Each number is 128 + 24 x the weight over the matrix's rms, rounded and kept within 0 to 255. Layers, rows and columns count from 0. Numbers have three digits each.

# k: layer 8 attention key, 64x128, rms 0.179, rows 47-63, columns 0-127
# q: layer 8 attention query, 128x128, rms 0.214, rows 80-95,112-127, columns 0-127
# v: layer 8 attention value, 64x128, rms 0.161, rows 32-50, columns 0-127
# o: layer 8 attention output (transposed), 128x128, rms 0.155, rows 64-82,96-113, columns 0-127
k47:140112113143132112097115132151100134130107138147081127104141123143091160121132127155128146127135171084161172143106129132150156112107119107115103123121123093131117102134096146146127131119167104184123120108099141122116158120131152126171115114158130125137114128145093130143156143178171121146162104129112139089122168120097149121144128133140126114133119088129121130113124107176123112131133
q80:113162112180123156127087132096159135128117160172150133146108114148103105122168124099144189133128164127132181125088117138143171140085176169139190090061154135109101141089106096130114150125110197139064067149145121111100117112151173147129143141166142130051131141090093109092086125151149184111164174199142131182159173076099171084131127133159098156139144098103114128158131205185114125155115
q112:132136096171117145131127102102157159126122141177160136120097157130113122122142128078166155146141162120113170100119102148123151171073158126165197108087166105115087149096089112096128175128090211135062078150145124123121141102175190148137153140178151132086114131094089142086092106163158189094164158193163112203191140069090157081124133140132078136127136113080123166160146194197089131149116
k48:114101142142132084109136115166155111130118092130098112111119156105087139098135134131114147139152124145149134160151148115139141087157143176134176137153130128107122128107093167140145103109178157176160162130142083126085113088132098130130139116160139160103154147138123120113121106116092139132079113133096104127161118145107096144174168082108172155099108112157131145144125124101168096160152
q81:105189139173163118097136122148173136117111128144151174152112169104113139102172150122144148123152092142068136141143140152084164124127103155140148138135171090102116107134123068182185194114123158152104151090135102139134121115221131117130135140121120125098118093047139164078130116151160125169151166148154115186172122136148199143128130128209087147098150100085186157138150165166066151134146
q113:165107107118136118114135089157119163111130130136153152101124176077113158098099150135129102149163089087079071129182118153106094176142042093134124168210141072124093117173166122138164156142118123148148167081127108147138138163188149139148153151122112113205115079084113147105136101141140092118146093105144117140138103140167117132117097116118092105088111146125174163140150124117076149164121
k49:126144155118141131133182134167144099135126089099140121103141156124123126093074148101152112139146138155153094108137180108113140101169156140177159122144132114105150139129106109106129113094122141137168160142124101118097106132143098121205143095150151131122092132142156107121128119133120115141103164131082117108162093151086137109126166103106123119160087125154117144131097138092130110147151
q82:065178146151135118129102131123178096150107133129097109199114115136122158072180129130150160101092137158145160160104122134123179096144142154129129113088146163105117099122147082155163164103115131128104127122145090132115087095162073110135112104077163131030135153105161140126145147153148122175116170175131128110161125118143198121132169130201106143119107098135128140113078141163118152088103
q114:107170095145108173132142132100102111086105126181152150116074141103108108122123132078143153154117073112156135118101117099173152205072153132137200076091139105084062148095089129105152180139120193150072102116154109149161124079119196158135113102124166122126100123106113169122091116145149167094136144166123107232191149083106147089109145174124070099132067129129089102176155151213107078185112
k50:106076092085119125121075135142121171111151154140154115158101164124137165162155155153148115139128128173165124131126107118121124094097094152104168140132167094162123139168083087127107160122179129118156128164144140146122133090149103123110139127131130155142147144108097173092111116154143134147124115127124116170167155152131135105126123153150156117115166148129153123179136100134134119145142
q83:159111081120125138124141146122072144093120137154143136116105149132125125169153115118161141155161123129132124113111086139125091142088154133147128150125133113072161119128129152092120176182093170137123093132125120131106162107123163156110135168193124099157114123085088135088119081102132157079141123146152136155139151093081107119130118134095131151122171119112130111127187164136094089158131
q115:166145167106137125103140161149132162140151137156159130157140150103125166086119112162096096143133139113115086127120174103148109119144098130106080140184135134146101096150130129133160128119139114119159150120148151150086083120169093110097149143141128108134118108120156118125086101124126128173112123109115103122114134174128123137132114128160139142136147113149162144117110108113101164133137
k51:172148119154121152103142134126123134118112113120123121117113128132167124119135144154091088140130139098127123128140120116148127168109122121146093127118130132140153096160136107116114107123088093115095116099125162117122124135137121150162163138133098108123083121099113139124162118114170129108115131154110091130093121120119152123135143147116125127124168115111126112112152119142087148142106
q84:142104138065107079117109135153157136161152154111127106118131117102140124125124162120117123164117117149156100126097159085122112123111172172131107163136122136131162097140172144104119131134168114167177151172115169144144104127108105156088140121159122102129090142124153132135119121098126129143097156093109107116111124124122103123091134106120159148110162131097135112122118155098115119148162
q116:171101159062088109117105145139141127124145105135150098127106153081144143127095105148106094171136087132166093126152144109122098141127140121113110137193124143130127103126146153085118106136141109171158126124132161151116116159116135125109153135128141078158127122133138097115130103090106136117079075092118137129082149163130066121110089124134136132116117127150170094102112091090104134132120
k52:138135144189120160100142115111132149148115137118140127119118100135135116141158107158112119140119116100108125154145114112146125141113120111105104134113102202117166089120131107138114094095088127125057143103110155116141140171114138135153121140113131113126094102075129121139162150122134126111135149173138131138101109126114102118141137147128113133134119131129125088083160138142090156104094
q85:128152136155113153150093125079118119133139085161139153133146111167158100107143105117154102090113130089105146116121186137150133148115121095094114105099127091128115156122137142133120115114125089118098101094152135105149112160111136114149147132096144148133127110174127118144123146149168118128117164143089154113104108134156128108128123135143124114157164137142116122121135142130162147129102
q117:139123135171139140143152111131129106125106102112114162135162115093136118117152102107147134097129151096119165159149117140110133121163122156166148148113114114136121155152112129146142141108118115114163148137087095141116132118157105115132131114107122160139162161157112158132136155153113117107139128126123154104148086143108119149088127100094119106120138135116148150116133125120139134111109
k53:173142115143152099145162141168135107128131114140157130112163140135104102107085155088137138148173132106134105126129154154127136110199166152174164146166151118087111162135119125114129156166145134135163158147127110131130114099188124118143106120130140145126154104153122116116117107176151130129107136117117155125137135153115136115135122102095125130116122108133110142105117134118151108152172
q86:087176108078133116113099138139161079144138135157142119156098144136096138088139151107145162118139098119177157129104134097147134125169129150178147129119122133111158084140117070152169165154158125120134145104164136132100136082196129171122121094105170071064112144073146156092099153122120086159093149146094104132160120126146151125095199134161098128154098087144111120129087125091145147136134
q118:172093129142115137141117132134077148106122135098130137097150135136089120155100161098119134145157170108112081117159110113166085148134093074112105172147118117129133121144132176077116077194117138145121114113126125107093184139145175125142152180188102129207116110123095106122093117107111119064153112118141131119077147092133089108129076098037164100156125145147129116144138127107114131166095
k54:094130119129116099106133171148136103129139117124088138115114104137134093093107133133129132139104116106100139103132130137151129106118131136113080138106135095113130098082123169111141078134133126155134137104082148128135144160111124161091158155128136095142101130155152115119138161113148118140126122132160149060122142144106136116096130153125158133119111104124145109068134113168095129113108
q87:168123125133126110102116126120124095107138131114132141089126117132147097163126148131120146145116113087135150121132108146117111125133156114119121085103119131128114140129165149128111098158100160123112107124133155124134120142080132116109152129152145114148114114152100129148153138118097134129113120108120140150045132124107140096134139123118097129081095145171129116108121110167160122131136
q119:118114110153115131138146112111116136083074125135139164119152134119128132154182146129125155126121168115122152150108119163110164126121102107154127088119154097108147170129142119105126120135130169104111085157159122124151107151094158138159125121171130147123121120136113119143131124137083151113172124105129108152111083113163176134109134107141111155118111138134111186129145076131131129099109
k55:126109110092123120119111112111107148146125121192142129124128138128162132134110111123124101127133132119147160106120118129117162137101108103130141120128143094146083128127135122127153185143126144139152119145133129137131155107159158126110121124154147142178161131128149115115103131141119080154175107078146139093141140164170174056082130128125138116096153163109118139145145106169140142136136
q88:147146150092117153133140134154102123140154108149139134130104177052136182074087143120128111153108096127123129108155159146122072145164113081118134144192153131111100095155143121123147149093147127094155124098152105155157132089134117111151136149110116116162149120104143188130150118142132099123121131094122105171118107145156139118134145119116093117117099121153140156090103127124080162178153
q120:088143113110110123138105140114100158126134090177124133170110147093142175070108168132103085132105125151197108122128144121144103138116111136134125143177118116118102105123110124099158124139140147151155111118148125129099093100138094124167117124138148117154138112134150146135129122122136074152080128105089128145141127148165167140099143126117109128141087128163121114112081152110103141208123
k56:169103132135146132163115147113120146129132140103124139133119119153138137125133132099175133102117111138130127111085119165109146163148113095080116126105151144117141104137155121106131133117116114134112104113159126148106119134107134103127133116146168105108092111152138095130140086148175134108123157106154158138128163125173100207162070149162103143127141145135135132143136113140134131112079
q89:139161164128125149151113150140130118153165121127132135147102125115148148114111113153130122119134107150129136086120102138139152130124120107104120096125156115109110104144150123147138119109144131098133091175162106143079145091091097116141134142160121098154199116126149105095125090110134118104104141108085138097117117149149134112111116130148127101149131093118186138121139148111125122103117
q121:137118173120150094146129120138108131147162117151105157131112166146122151137128131162134119097118143107140122114128126110129107121133101129139131147130121102128146118104096167164158094104158146157170145159141136107076177120108133106176133158131089140139147162117168124146104148132089124127112141108106139137149130135154126123114156117095118072129112133169173171154103148111101128113181
k57:150129171139135084173149119146112113089134114075080097112129155079089161097138127178185101122113076151097111106177109117131070070173097145106148164156159159130145122160140114093151104107066136106107164124142147097078109105111091125152143130138106128108125123153127116134103114128164152110091165142104133153122099111120079169153130122152138132089116123160129130157158120135114129100088
q90:102114119172159094094134145110124119125095126127105146136143106144098129158158173119135126100124189145136144157095132117106132076168150155136114139065112158150130136144129117156138114124135129131092136133116145086142111152128116140137099132112118160092108153158156122173145159126125134175145133145157107138125131115112164124141135122113167159135134111133109147132101135146141164111126
q122:145125141112139116119103161155147121124111153112114106100158075122112138133116149157072158137132100164128104151092132120148145107170105145097109097144130141102126136131141139109127114096131095123138151119125154154162079161091093102151142128122103126152122112164182106156149116130146146138118149076079149107069134165143181143119099121148149132127121128154160133099096119115123150123101
k58:099127131111144087098117123154140109126113070142101091134132163122127123079139174118108134149126141137120141109156148114130111098179136218145121144140095183137128159107089146147139056126171136135167166138126123110124111115123078163118145137122121158106138130157126120166137117113091164141117119116104117095111111099117120136149139120089174162109131120147148119129122110127157157118105
q91:113105115188154155138172163130066158127119124112147147100141122150121124150154099140179086112159132123051108107178136174122156172090102071068129133156145096107131132143117136130111133115056170097097125167128120118121177141185127117141157190172089147177152088114117148103099082132170149104192178176143116127188098118147139107137085141127147121158119140081137180150194115176113121125113
q123:102143153186128164115136163104068139119132134143154127079142117128103106159091120123131144121112117122114151140125154112124148151105162135099177099088109118135093145099080141121125117128114177113069131160118147138124142132140164136165135146144090160126131128136136137134097148167147179072187142154138135171170112099134164089131116174066105126171089143113089145125139152178134114175156
k59:114137111109090127080121102119131140118132162163106129120119120098099095152143085155122133141101139097120159146143089085149112121033103128108101123129149104187108096127132176120148103139109152143098116145089122109144146114127171101135140131112080110144154127123118128108095171111123129131168139137161117157107119131138139139090129139140155059104111081130076111106166118149100144116168
q92:083147107171108144124135111091130120116124134182127150129107136147108107131156154066150171146130123130166162130077099106144164185100160191155192129082111126093090158094087130120130148144131219160066097144130154125111149100102192160112116106168167135076095138101126146125088131152143180121143156173113106223184156089098146103131160161111069144142118103128101113187155196187103099176139
q124:091161116154117153119125119117065070137123131125114121149106085123110171102131178104118176149152069149168138136061068133151121154134128175093133103117080142070109131115138125140106137120138162177089122110126139161124120139055147152100124100122145106121125101099154125112138117159127147111085154157081151177144169109153141071131127144132081113121102108121137056165141212111096098163087
k60:085118088117119103143107128117129131149136087150159126147122130129124087097172111098107149152150129161098114125147169161122130136097164156169158125146117149146150114069099151169123087115137152156120115149121159080099063147105124119116097126148149120128109136129151087111137162133112149139142133132139113076098105121133182161136130139105203132144092096136156123096128146075150166137144
q93:104149138192142142093155163108094163149101156130143137107142112150096119148108122132153116109124156107099128138129164129102128110099162115112143102085116123143116149109116111147109122137101151065076117148107114115128133135156124108128136162155108157113102105146114147129112146159159166117198153163174096142152114107121177106150117149101139151150111125101076158133137152197159136142153
q125:090170131209152152102122165096105121134138134142132159139125123154099104140154137117146168100123144130125165131093147125125165129107178158110187116047126127121105145103105116180121139119127188137050113157130141107123147118146151126130114145137123173074123128112127143136099144178162166127176174188152108170197158082123172100142128163116126148165124121101075139165136181214121123151130
k61:143140121154145113115145112149125154151126163130112136100141131152107141117098120123127144107134144072173141132126144117120150140153096120140137141128135153129124134141162114157161174147144127151147142146120093139126161097173158139109099073135138137133164113141113118148095110155085099127134140101130158151142121169117113104149102101124071133104106118129088148142108132149098126149171
q94:090203176174129149124131174112115106162168140139176090151123106165141121121095112167129155111117085148143141111132166148109165127139173172086134066096149137079144116082127110133115133137128113092084116172154137168074127137108109106125154124207119120096102095113135153103100115157144152087136184168080126111124115096140188069154121163148137119169102136102129126097138159135150135136135
q126:077197136149137142108107160086098120167175138133146104148108113153153134112102115147127125096073094122172147137131166127134158122111167151112115102118120143121154107122097102143120105107153123107097119143154136112086109137092092137148118118131135145088116125135153120149115141127136096143120148165094103112134099077124146091169151174131132153172066136114080077127104134113128142142169
k62:111102088137141149093118109127092155128145127118137181109121151168116134166106150150146114105108112124131120153109131134148110104114082158109129169175126127144115095142109060129103148092114116116105142115108111131076117122123089113101135146154101115147120124123149154078093145129137128122104137166124130094125160143090097118171149143172135118131142118136181117158100149126093172151148
q95:085126146189149117122154112135104157142113110182154127161114163070096133085121150122123131120112110133111135155171136164062108098152101122171177103138130109162125122164094073149190149100138154088091164118078123150138119096215089100140125136153121139082097123115152168109099148185148128167171090127149132173182068171178196126131134145143079102137124113091173212121084138138118176102204
q127:118126117201166120104161107135094147125092116151154154134110158087100144078126171121151116117128107095092119142188131160087111141122102086156159111146140072144118118159086063145196190127112174108082159106097109135160131101212119097140120150153116148102084105090134184104106124183164114156171101149155106198208052148186188131110144142148093104129102134072132176152094146163130153136175
k63:095121081162119123106135090167123156156125096129140140125117166122120094134140139140080144173137145130165118126156147103180123123110163178179174134149140114143156110107085124134107142095142145157136138129135108110133118101157131143142116105115113126146151142094125147095124111101115123132119133158099077152143117156111125143168183088087143107137126109139109129139101160097098124218212
v32:110131103124100138139139109110134134134120133122113149118106104114147110110142117155152147130090137137126153149165135078124112145133107129162106134128122148097105099125115136135121116106126150116115103125136129131110150132136146146136120159120119113137121082113142123129119132132133134113151132131147125127098113143136133166111103123127116106148112127127147138118116104140117098128127
o64:085130140119138088111133138173127120131139136147161111129139102115133137164142142130103129162135131137140122121088132151114113109126151125132142137111129163128134163121115111141126130137135133149132154120121105113157119116122113134116121108146126122129110130140136154159144121133115128153107120134135093117121116131124117125121151160140122144139138115129121116135140141124113130112097
o96:086116124114162091114123127103143134117135163150144120107082113146131122147138132116102099153128138136154122116081117146108115124110141121110114127108124147129127157110143119138161153130129137131099114124119137104167114124137107113137138131144090097107111136124119136183135105133088114120101142142173118128129129116118118145150138138123126122128121130141116122119102130142141137133134
v33:127142106126112135142130157122128104142150154118100111129114144132097144085095112150132139113121125125144133156107125119154096119138120110178130164116129142138130093137118138149118104107117136129125164123140139112090149103126119150130118139142137116114099141148133115109153125135145136106139165137111125134099166130120132124151146167119121110131131138143129147130127128116120155120129
o65:136092129090161114101131135166118182126146176117139144103120126121114127132145144109085121140122139115140127153120112132119152126125116157075116128134106159141138130148115124126127115115103152149117126133122103100181119120127130120122137098136128108123122151119128105109135135137121116135139105108161108139126118161139103157128123128113165148155106105128102140138127119139165140140110
o97:141113123107145133105135141162129148119140166133150109137135099115148122129159122099130122117125143087127110116129103130107118133100133166085116139104121126128125120132149124113139124148108117161133100115112129135157111152124144119125152129116112090138136127123128118129129153134147112134134124125176121134130124110146114134136117112132168141132121109145126132119123124138128137137114
v34:123118093139093140135090136125151129153109119143114137119118112116149138105124104146145122124119143147129137126147112087170132168110093100180136171137111146163113104136112135147115125105113120133123117093132128135112135128136148141096132098137153110150113109127138117119143115128119134113145130125125133144099154130134145128131129136147085097147130130109116105122130113121092133114115
o66:121121156120139104144154115157107125131129168121155111133151097111104123123147130105113124152124133160139129138099147126125113100135143149115132112145125172103135139137117125116126131133140134149141162143124109108152125121122118153117111149142141114114115150144124144128146124113134121166132131138136151128126136134119135130114142144116161141140124110121139137117121128121131140137098
o98:131114131117152101143133116102124146124137178110152119130100109117123108131167125090114122154121147148129136122079119124119112098132145123109113117127122153107136153116143145104133134128153124130114123132153138112153121119115129142137144168131119100106128149128106151165140122119144111137117172129150123140120133103138131145124138123124150142134113128140132141100111141140129141134124
v35:121139138105118144120147100114136144156150127149123168118114112104155138137144111164134112130096138134160142132152130081162121135117083131132130164133094120151108132120130128150133129125128138109126096112124115125134126123113147115125125111123121119164115094096135105134127141100125130133151124115145109173110126128113122165137114124127133119153132139115130135129124102142124109144138
o67:083124154153101128141116118137123102104112144147151093139129077126124115139121124130129155122150101141105138123105128166133124111135160134127133106147150155110116156096105108132134116138130136140122146122136118157116124119134123154131119124138117151123133125140134153161124102137106131145115133153142129101117109141111122117107125142148127138140124117145126111142121138134115158123111
o99:092090129141144118134098099115143139092129146141138112119070107130131119130132135110114138130151121137123136126109105140137145100146138101123116124137129148111125157096120134127144126110149146121102127136158143136149132089147115126137133127130108141145118153114116150171122100148095123126107153132133099132139112127115120146111113107130117126122098110149119121137120143156149136112141
v36:108125149127136108142111103140168123144117105121147114111125101169120092143158164122140145127149151147134123117118122123119132129110177123145112116141138175130128112137110094126123129133130107165138137117116112134131105136124112145109122116126113135132143119133150133130145135128124118122122095134115131106146130125133123117104120127094144107144089127118138137137157132098137138130115
o68:148124099137129127123121144115124126118136117116117121124133143108131128126128107141139101106141146135110122097160168123119120112163124116148131128131119113119112143120154127136147136123122119095146138127127165131101145149124129102131113144128123119131123110135132125129126138120131131138133153111115152134113136100135144117127142130129119131116145141122147121096132132130116121121136
o100:144095098117133131135124141099110134144127120118112133126129147103132126156127115133104122113132144139113145127150162115117127121145133112162116149149139136124123135157156130167121080110133136111110159125119155132128137115122126103110115125145147122098120127152122115158121127109141130137138147107122147127111120131148115132149145154141120122154154126123141121123154141134159101116120
v37:127124101127121145139108155130099137130132146167121144148137133124130140129142118136104096129146120139132109131100119150122142159129139146137155118131138120139142137130133157140122142161114131118122116138151124133161115117151137114102135122161148128119128153124105104120109124120134132129146153146169147122126141123124156144139114108156132137126117125130099110124117146116129156134108
o69:170105132129157120128143123147118146133115134089140132121124140129102140109121126106142132155100119123111122135111128098137140119122124118113126134145117125114136125146122135096122118104142126147109122135121092149114124144124120140131139120126138112135125143130115133113132142146143116103131137111105122137139140135116140125134129113118126120110108120107142134131130117130123122128141
o101:160138163162141125132143130159121115133118115085153112125120117122108141105126130113147144143107122101106121105124137114126127120143125106127128117128123118114141144125131123090124139118140113140128110122119111139091119151107122150142120127120129126135131124142112140091134149134140120127122135125115116122133136129128136119123135113133129143107127120106142140126134136122090123140102
v38:162104129115154115125132100122105135110111123113143104137177121123148143105104132112131119117151117119123135104114122149168121122145101130098149145149121108135116175125123114142143146146105142110127098156128111141143103104118110108115130083116138137130120142136120119136118170151126116126116144105126114123154102135132077112149119092137110151095139124134116143140125104119133166125117
o70:128135137138084194174108116108125119111119122164132153133108141124095127130104127123132120137129089127120088135159103126099111149142116120116142112145132087114114091135125146123130112128155100151149123117158127138125166127153163144122129151108128158111163106091143118126100092137138131112139130153101140164112158125130161112092136106109156107143118129126148134129117154127134109162151
o102:144161153140093205169114138130126113128120104149123130138130116104093137116091125137132127115115082130127097112168129123123118145159124116129135112144128121108113110122128129116104121131158110149149142117152115137092153127152147158109104152110134179134151102109143142096101088122142145143135114163101126135123143108145150103074115114121149111135119127102124124128129176146125114145106
v39:103129133112113125121123112122122148165099108139132157109106109116161095131178124147145114127124144144154119155155128080112158123147120144138112125142121134104129126123108145141118121147145141123135091119112100097120136162144138120128117145145132114115131103078125146134103124118098125109139129132131133154126107125124137144079111113112136098160087119121146117125158134133121090121116
o71:115135144156107095139119130153122102102138108133146092128159094109118141131098131132139132114145118125095131086111148148130116093119142116133145133122131139124111162122137114127132108120152104118121155119150139160105133108097117139112148104120139151158125128150136148172148121136146135153108146125117114126130108119118116105106137129159114137108148131156155113124128137108107141102137
o103:092090123144147091139111123102121120115151131132132119107102125149116137122098131125099108125131130132133145110098150135125146117125150091125113136141125138126133154117128123137135123095134129096082156120144152120136141064113110114121139104158138135126118154127115113183148098102110125126114154134137116137121106150105094127123119126132132127138131135146134128133107133127162143108174
v40:125137095125112147139108144126109127149136149142098114131106117135156143114117116130110092120112133144142134108126107126133119163120127119126129153121085127139139110141101153136122102120140129111128113108120112122152144111146123120108127144125142114156165138127122126128143119110142100125120119116157109134144133120113151173114127121103139137128147139116118121143132125126139132142113
o72:120137158140155116111160118129113120139129127131152132121182116124113117111135113126147154114131114121132135158122148140130130110116122109149120115142141142132095160115113115136134139134121125136135121123124110128110116149131108138124142111127132117114115125131134137120140136144101140130138146131117123147149120157121112105126128129121123161139124136130126133146127135147133111128111
o104:129102130124158101110148098105128137128138150123127140099109135132113104138139122119131123143130140122146109164104122113127125101112127106142097132120124134131113148099133146123133136118132142127104129133123135119147130131153124108105160112131114102131116139133117122129155130136109146121142164131110106170152122121121119123119125122115138159136120131117145127139111137169146104124146
v41:159116144128140116104132108123136130102068102090114140109150133110158112120096121135142110126137106099081136122131103109131132088150107128117123153151122079132138184122109125139135123164114147110128108142126121148118127156132119107136123132112138137158100099125096129139102133168101156110116139123109134114139110139141097097149118084141084123091142127142101120132168114138105117111144
o73:082159143138056132159079123107138115135135103173158110139124098120110117134111135112125146130126102134181114119153107153119126177115124132104158110099159122139116105115163144136120138154159105139140144129141126115114147085110148146141130137126114179106159110096136131166127112098150120133122118149118137125129127108147123122078135131145138106146156109125137126122133161097127132147133
o105:080158136130078140163091130118122136131125108158148125123142102131106127127108129134123133126115091147192110113142144147129147171135127130110139099113148139142106123116148119110115161150138112146140161123127108125107144078127122144146111129129131175110146111096131130127132100092134131131127109152121139115141121129151129113080116142132150086151154121116117124132096161097112153141137
v42:123144139154096148138110155118196133134153143085106118125091083096137129148132120163143112131096133156152121105121104110165109153124137118146118125107122162125112067123123134134125096124107125127114134144131160134083133135140148140133106124130122101123126157128173123109147069108151147132130145142092126117103150139137142140139121166143161129141104129140152139115144139142147119134120
o74:105115110092186109088149122160110167134132173135170148120107146139109137152154141114098155140129147153136124138090154113116116112145146160123115151132114186135161121120080101132123124101099180129161187111102135080166130128126121109116117100153118127115103132152151122157146173139086123160128129078139093140112116136112112126121135147114124145150127110108115147121125118129126136127105
o106:104116121083168123082155082118132153108102179133157144131085140138129130155182119094108135139133157134131119126085122116108104112125143162120100156099111150131142122118119108114141137122101139124169134118108159109170116153125108106159160116123083097093118119151160126187131165152099119128106152082185112115109139117108116151151147141129117148125113130134135137088113102114120142151096
v43:167119155128163134126135111143099124115139138146145130118169140150121169114108141123119122122167118097109123114099104157133106102138124111089139136140127093152131181125156120134135150130116124125132140140142125157181105104109111106121133134127132159172117142165110096134126142139137124136116127118163124128146139139138103119161126105122118143107175142133112140122110113129132161146140
o75:134141112141099164162117118085152129103119107119109130136094125128131096107106110122140130101117101096148136150172111124138161169137116115142121112139147080114113106122141140119125127153135107128123083123140113131088140141161155144162124153117115137097159098098114112100089104138137111090140123171126144111130135118149142137119112115114135102140122133118131127144122148127140124144133
o107:152159126156100157160116148160130136109126074122131116141147117099125104104090128143160162091128093104136123134189141122154160153164101123163148114146149103112111115137122127114107113158136109157151111130126097137070142139159154153124089134110139156137153097113100133060095127142155122135152105160076124131164132109162152120097106121117120103138143109111140123167147157133102109121115
v44:114111113108122107145126072111139124139112115111125107129121116116165138172121124058138135126104137171124149097152121121140152139093114114106122147129120143133112113131122137104135126120130138136136081104122114137106133104118146139137136108081100112155160109130147153134118134120120101140138088105126118113129098127136120166112117109135122132128127120102125135148128123128145129110100
o76:095148148142101138139152130102133094146121123170131119134164117120129151150145122152139133127148123147120120124116157154105091115160127124186112125138131122108119140100130122146117142141127110124149158130126121129129122147138105129125116147144118103114105122125123123132141119145106145126130147157125162145127145129144140110122160136135117144136141139146140143122099131123101126157106
o108:102127132119120130123145128040152128157119150158099139114082146130086130155138126143093106129134128158147129152101138136110100110150129123151095138150110152129119129098129148144105130106160155084102156146145133112152127134153102115112137162150100117109089129125141113141141102137086144126113158144122137129126137111129143124122163117114118129143109136117117132123095128154150121147121
v45:138136093138108114138102139125189092115119154055113094114123124111134117140112123097132144126109076148092118110124112143144105160144129094135127162110123140115109126131105145120129110126091121115122133111135123122096140104141132139128138126127117130122134138159130131120127109146141114130145137127103129115122139131135141115112113145132117145125103124134127128117145128129133135110110
o77:102127135098134152106157105122106158164144147167139170121146152133128155165155145135107123133128146122183136153124129117092144124127141141128126125115130143137158117138123131132105122133124135137164139117130115081159133134125114112125117124143140106107107149106132100124150151128111127132126129119135114133102136126132112138123152126112153129136147137121137143126133132136159120149129
o109:108143139097109157107156104113131135151118141168145144135141138127128150147149120130132107126124147117175120138116123126091124116120149169122112130099120139134130111127136121099108137147128109149174125124117125119149133155131121110135117130110133088116118124127137106115133147132124140113123149126153133126120129094141133116123149127120142117112159141120152131114117109143120136150125
v46:131120128121137121108124089131116149138093078137151146128151121132165167126163147157140107137145132119113144129127129104122141128150092154132143120165148127128124152144125101145121148099118117148126105141119132124169102146104110133114114096121127134130101106100109123138120159123110144150098119122142118164115100145105110119092155115152094121129132115120107142137130107125125125124098
o78:127128127161101142154115128133130091105101128128118093155133105105115123128098119099127133141125120136098096106153111122140112110124137121120154127144138105107139142112130145122137111144157106132131132127149138136112167124136148132116137151131117130141152113122151174165129115110134135140130144147094163136131136095107151107119122108118124110100117128120163118107122119121117119130142
o110:129138130153126156171097139127112111127121120125121100147133111109131123114098132121103134139110108147106137113144125134155151118147141084129136114160147117099157151115117131140129127132143113134110143108162133115099159105133133144127126147168133129136142135106124171149121101107139116133127132161099154129120119125134128118121102119107128115125107127115131119128127133127127134123138
v47:133147127115143128099135136143170098113125168113136147135150132127104112156104143121130131134108098104104107149129141136165102116146089119111124177105146105115114152138131088134130140132122134089135164120131121122108125133127101128132156134127111149141132145132097151123136136148113127143144129114131121141125139110115105091157172151111128138102092123138135139137116137116122137137151
o79:136108108124108176153116115081121144123142123148094152137092159131131137123157141131095105119163130117162153124149097123119147174121153145103138101141143113157141108121146148144156128123119140136126090118129132125146124101131126114142124104118152159116114158119150103122119126115122119119103120149161132114131130152132117155121102106145162107143132136127103123129115112174164131138157
o111:126122116130089170143139119157128123127145103136118123153146132116171158116148124135149122120163124118145147113165101123119147151121145171114159119135139129150131122117144135126142116136126102152170115134115114161123119102128137133159112104098167156153132138130137135120108153128153131122113113124116138114138129138143120117095102110157151105113134124131129118123134102153132120115128
v48:104121112135092126124132174136125148171148153148097149128078135119117110140127124154090132139101105125133120131123128108116127105126149122193131136118117123139141094129129135124105104114152140151123141103127135115114152142140150157119115150162143110081114115113126124112138097110114133124139137154112133145115147112105165127105157143157119103150134133131130100125154164135139093133114
o80:136127149119161077087133158178120147123106147118156100106165098120135149126146139108154152135115152145132140132106126123144144089099122152091105140136116171156139137138109131111121124123091133121101147154112116134133098129082109114128139110149128102166122158143139130136161164119137138147143142091143117105151113136100113127140091146140127151118122123126125137123137094105133155102099
o112:125108118111159080106122135144121147098110165112154104105126117151144143129177133095146143154119168132128140127086107122128138100102126129093089129129125131144140138134121141115139133128075138123096124129112145126175106138087118103151161108152124086143136170131137122168159163117126131111143151094163114114136112158094117136161098138137146151130119129148119146121128106099130166112128
v49:123086166127148107116121127140144133151085085138135156115124116137134140125130146142118091134155151136121108125133137092155123085142120112156128155144124097167123145128142091159131125129132091134133118127132132158125127165118125129139124102119120135133127120102129137131135117128108145120112118121108138156115111115107108102146130113112097128127124129107114106138162143120141118121144
o81:144160128152114122158094146108131087095119121141133079152130094095114112103099111119157119112131109155119145101160127151138094140116124159094150106146121121113130114125148126132156126133135140111142146137124173134090135111112139120132119159135110152141141099143123146151120122108137127167125150142118175117149136123135141120094122133152129109111135125139144127107118124143115130136150
o113:136130108126127117156096124118110131101124123104131121144136112109121125129132113124119132131132109150133159113136125133132134138137130120125138121159139140125131129134138132145121104122137147125130170117139145131128133063122131117140123143153148154128130127122125148168123112106140137147134133119101135111131120177134117132109128146148146107146121121143113137122124142121154123126141
v50:125112136155137138129128137134131142140115107112128120115126116126143128139144137135117128135139141149144126102122116125108156121150173116120136104147119123119128144120111145105131115140143103151121127162129126142143119150120156129090099119123124127123137124138150133136106089127128146124128112143118113137122122128146123120107137115120148141140125100142119112127143142151160117148125
o82:131163134127130132117131139136135101115134125132129112125146119126141125117099109120163128101128118127121118125146143126138112112128135129163128152113132126143138122106145116125103125136120107099139129127132159129101141145108120124142132146134115145126151091127128133143133134121125126145133159115090125116116117091119158101136112132123102117113140156116150122097153139099112114117128